config = dict(
    n_head=4,
    head_dim=64,
    norm_eps=1e-05,
    attn_scale=0.125,
    init_std_up=0.0373,
    init_std_down=0.0,
    beta1=0.9,
    beta2=0.98,
    weight_decay=0.38,
    warmup_steps=504,
    decay_fraction=0.729,
    train_tokens=429500000,
)
Each number is 200 + 30 x the weight over its row's rms, rounded and kept within 0 to 999. Layers, rows and columns count from 0. The size before them is the row's rms in percent of the matrix's.

# down: layer 5 MLP down (transposed), 704x256, rms 0.0385, rows 698-703, columns 128-255
# gate: layer 5 MLP gate, 704x256, rms 0.0406, rows 699-703, columns 128-255
# up: layer 5 MLP up, 704x256, rms 0.0396, rows 699-703, columns 128-255
down698,098,187,187,212,190,204,139,203,220,269,213,199,149,151,184,227,155,201,201,183,241,202,248,192,183,185,208,152,289,218,209,172,222,180,256,206,223,210,202,223,205,234,169,246,209,177,237,243,193,225,196,193,172,224,210,219,192,221,201,203,185,239,231,208,145,208,240,191,204,226,235,183,187,205,246,166,226,195,202,218,235,260,197,135,198,181,196,160,173,186,218,235,186,247,226,215,244,203,225,133,174,160,270,213,193,209,209,203,240,160,233,194,156,185,168,157,199,177,228,241,169,181,169,219,218,194,162,133,218
gate699,093,210,173,237,186,139,271,166,232,206,185,207,220,180,207,214,213,211,198,231,170,212,240,164,191,246,197,222,194,260,194,207,232,149,171,193,186,227,279,183,208,184,271,207,191,185,136,228,201,217,219,238,211,238,232,248,208,204,188,151,164,200,208,230,195,187,231,125,204,262,229,177,213,189,133,207,205,215,198,203,198,175,252,259,148,179,231,195,216,197,188,193,243,196,181,214,173,144,219,172,221,200,190,187,250,151,191,175,161,204,197,229,169,212,238,206,169,209,189,170,176,181,150,218,265,194,235,135,195
up699,100,248,245,141,194,193,246,183,189,153,231,232,200,189,246,230,173,183,201,153,272,196,185,175,207,224,164,246,207,210,237,179,231,167,180,219,202,217,163,156,176,176,236,210,197,261,176,213,204,220,222,179,207,210,180,192,195,178,189,233,170,218,202,167,213,236,219,199,158,207,221,264,134,201,216,167,159,223,217,179,218,172,249,238,183,221,225,180,260,227,176,166,229,137,168,143,180,184,204,181,168,168,216,180,245,168,199,172,208,169,229,213,168,236,223,175,179,220,240,248,233,179,231,216,216,238,197,179,210
down699,099,211,214,177,216,251,166,239,148,174,207,180,163,222,212,196,217,216,205,184,235,171,160,252,212,168,193,197,201,151,176,224,151,215,214,212,197,154,146,227,200,205,169,203,191,249,223,154,192,204,171,179,182,185,168,171,227,191,194,245,224,184,194,127,171,193,186,288,226,136,193,256,189,210,298,194,194,168,228,236,220,216,209,149,249,216,168,176,202,213,235,216,188,198,226,217,231,249,208,183,170,241,188,235,152,233,196,215,224,177,188,210,200,207,182,203,219,211,234,249,190,213,208,162,154,248,176,195,254
gate700,098,191,193,221,177,157,209,222,93,132,236,146,192,176,245,223,181,190,165,213,216,201,157,142,195,257,208,192,145,187,179,198,216,195,134,189,192,216,201,198,191,237,233,245,251,232,269,216,172,189,183,229,184,244,220,171,213,153,255,197,186,178,219,191,177,199,214,163,176,236,253,225,166,173,198,182,178,197,197,209,192,179,174,221,218,180,228,221,197,231,157,207,207,204,183,203,155,204,175,174,205,197,193,194,176,234,212,248,205,192,199,241,211,194,194,207,218,188,194,204,178,175,201,231,245,218,207,205,205
up700,128,282,230,193,199,231,177,172,201,170,253,198,173,202,225,138,195,171,225,179,206,176,186,180,202,198,203,198,194,189,239,223,167,233,233,178,219,233,201,139,152,189,222,227,246,233,189,151,206,179,225,207,203,202,178,205,187,251,194,220,147,223,229,154,233,227,217,215,164,206,167,253,158,161,242,180,180,243,167,183,231,211,163,242,234,207,184,198,274,226,156,118,204,195,194,199,197,162,172,146,164,206,208,202,226,252,186,198,226,179,249,191,181,199,196,184,174,260,220,218,264,159,242,196,187,177,227,236,207
down700,109,225,197,174,230,249,197,182,321,277,163,241,205,242,187,168,228,203,217,199,190,206,223,254,191,175,203,208,243,212,213,210,153,194,252,187,201,176,214,197,192,160,175,172,182,162,149,204,238,198,227,196,220,183,178,216,181,255,138,230,197,190,180,175,226,186,178,250,227,198,175,191,210,198,199,245,216,209,200,184,227,219,220,166,188,240,175,202,198,194,230,173,211,185,210,185,244,214,213,227,186,189,191,228,226,175,190,153,200,197,177,197,213,187,205,172,146,241,192,172,239,237,201,184,164,170,194,184,176
gate701,095,165,179,201,227,195,164,241,137,227,207,238,180,202,154,197,191,166,246,269,208,195,231,226,159,215,151,209,153,218,220,201,168,187,184,206,246,250,146,169,166,278,174,149,204,179,222,200,210,215,142,211,192,223,153,195,264,218,174,182,218,251,192,206,178,218,238,172,208,197,229,177,214,217,158,198,227,235,200,212,148,134,204,211,202,209,191,205,143,175,218,185,194,141,194,154,147,166,223,210,172,184,184,200,155,191,222,179,198,204,203,177,188,196,210,187,237,214,152,201,210,203,230,241,223,213,128,137,186
up701,090,211,223,199,211,160,208,169,191,202,225,191,177,171,218,216,184,217,182,156,206,159,180,222,207,238,198,170,271,225,229,210,246,251,191,187,234,214,203,223,194,182,260,194,226,228,256,195,165,197,198,168,170,151,229,215,184,212,222,190,217,215,203,178,168,187,195,209,207,205,201,181,165,184,174,269,194,216,189,239,243,210,222,189,169,181,216,173,223,222,225,199,202,214,226,213,194,208,287,197,198,252,249,174,170,198,154,190,170,202,222,162,185,197,243,123,190,151,201,206,231,151,218,197,200,147,191,184,142
down701,093,212,186,195,216,150,206,201,200,181,253,235,210,180,217,177,198,212,176,224,184,166,244,192,195,221,224,263,198,159,201,210,207,209,207,232,232,175,163,222,172,252,221,217,203,220,201,219,232,220,206,225,197,186,230,144,185,208,173,200,221,206,227,169,175,199,139,166,188,184,246,198,223,196,172,223,209,198,199,209,228,206,192,233,195,209,191,209,229,220,135,206,176,229,204,182,206,211,162,152,226,283,139,165,262,149,197,193,234,169,196,216,180,157,249,207,187,190,208,208,182,150,184,237,177,181,152,242,198
gate702,096,240,214,183,162,168,175,202,144,209,163,215,152,194,166,229,189,284,182,194,156,206,234,226,196,177,149,201,172,177,210,194,207,211,215,228,208,193,161,220,200,193,174,145,207,161,218,258,180,147,161,178,185,177,141,148,211,223,204,141,160,181,180,205,203,166,235,208,217,188,180,220,186,164,240,229,199,150,194,209,213,219,187,252,190,199,220,174,176,185,167,142,210,148,221,243,213,171,146,202,197,229,215,198,168,150,198,208,138,251,194,177,163,172,210,175,197,228,197,208,213,186,179,210,203,213,193,224,262
up702,091,230,187,189,169,180,243,194,253,256,246,209,189,184,231,190,181,184,209,185,186,203,223,214,215,185,229,173,230,145,210,170,183,179,213,186,206,198,181,203,161,203,223,165,192,164,211,201,191,197,205,202,166,140,153,207,146,162,244,204,181,141,228,186,190,144,218,239,185,189,179,178,145,216,182,196,236,223,207,276,261,188,171,157,186,176,220,213,194,169,212,190,218,210,222,177,258,248,201,212,209,206,173,178,208,169,182,219,167,182,197,203,282,196,174,219,204,186,208,241,218,185,241,166,252,209,199,183,225
down702,093,146,234,218,187,190,242,153,200,168,261,182,241,174,183,179,235,147,179,255,253,207,162,175,215,234,162,208,242,213,213,168,252,212,220,182,187,187,210,210,248,232,215,225,192,237,148,188,222,254,212,223,189,217,197,247,199,210,177,255,179,259,202,183,190,228,148,165,204,230,213,160,199,219,154,170,166,213,195,167,187,213,216,215,241,232,216,201,216,155,175,293,210,225,182,222,145,184,225,176,196,150,215,203,223,253,252,226,218,223,168,168,196,220,220,203,247,177,192,184,230,147,175,205,102,206,172,202,162
gate703,096,162,246,198,158,165,197,268,161,188,231,154,169,194,234,216,175,180,156,212,167,206,122,197,176,265,232,235,146,221,224,246,186,233,148,222,170,165,202,196,186,184,236,198,206,220,253,236,204,219,150,253,231,173,212,191,217,186,229,206,183,157,203,191,204,160,162,172,227,259,247,226,181,168,164,237,163,203,228,218,214,141,234,161,174,129,209,182,194,265,214,214,208,187,213,229,222,167,163,144,211,226,217,154,190,192,220,227,223,272,198,243,211,209,191,213,254,205,179,205,177,244,175,169,231,227,204,228,179
up703,100,197,168,257,261,140,205,211,190,249,191,245,229,184,173,211,197,196,202,238,223,191,169,220,193,151,214,168,200,165,109,209,175,165,156,227,253,180,197,240,192,260,179,197,223,154,230,196,189,193,216,178,202,195,220,208,241,195,218,176,196,183,164,218,160,199,178,157,186,175,180,132,233,145,214,171,219,226,176,222,145,180,175,187,148,203,167,229,148,182,210,236,219,191,170,166,243,226,171,236,222,231,188,205,213,154,236,193,207,174,113,200,186,143,220,230,203,169,232,171,217,222,180,178,213,221,165,209,171
down703,099,141,209,193,212,139,208,249,166,248,240,207,187,201,209,239,126,192,200,227,187,196,164,211,185,221,220,221,165,240,190,246,196,244,200,236,198,171,230,187,246,218,194,154,192,194,231,218,168,197,118,215,241,210,197,184,259,201,239,200,189,179,192,198,202,197,195,163,189,251,215,219,211,175,176,224,122,180,229,252,199,174,169,159,187,146,226,188,180,267,175,227,233,199,232,176,284,153,180,196,214,216,179,189,171,225,234,205,202,272,209,200,225,190,172,173,237,151,166,216,190,240,203,177,220,201,175,199,173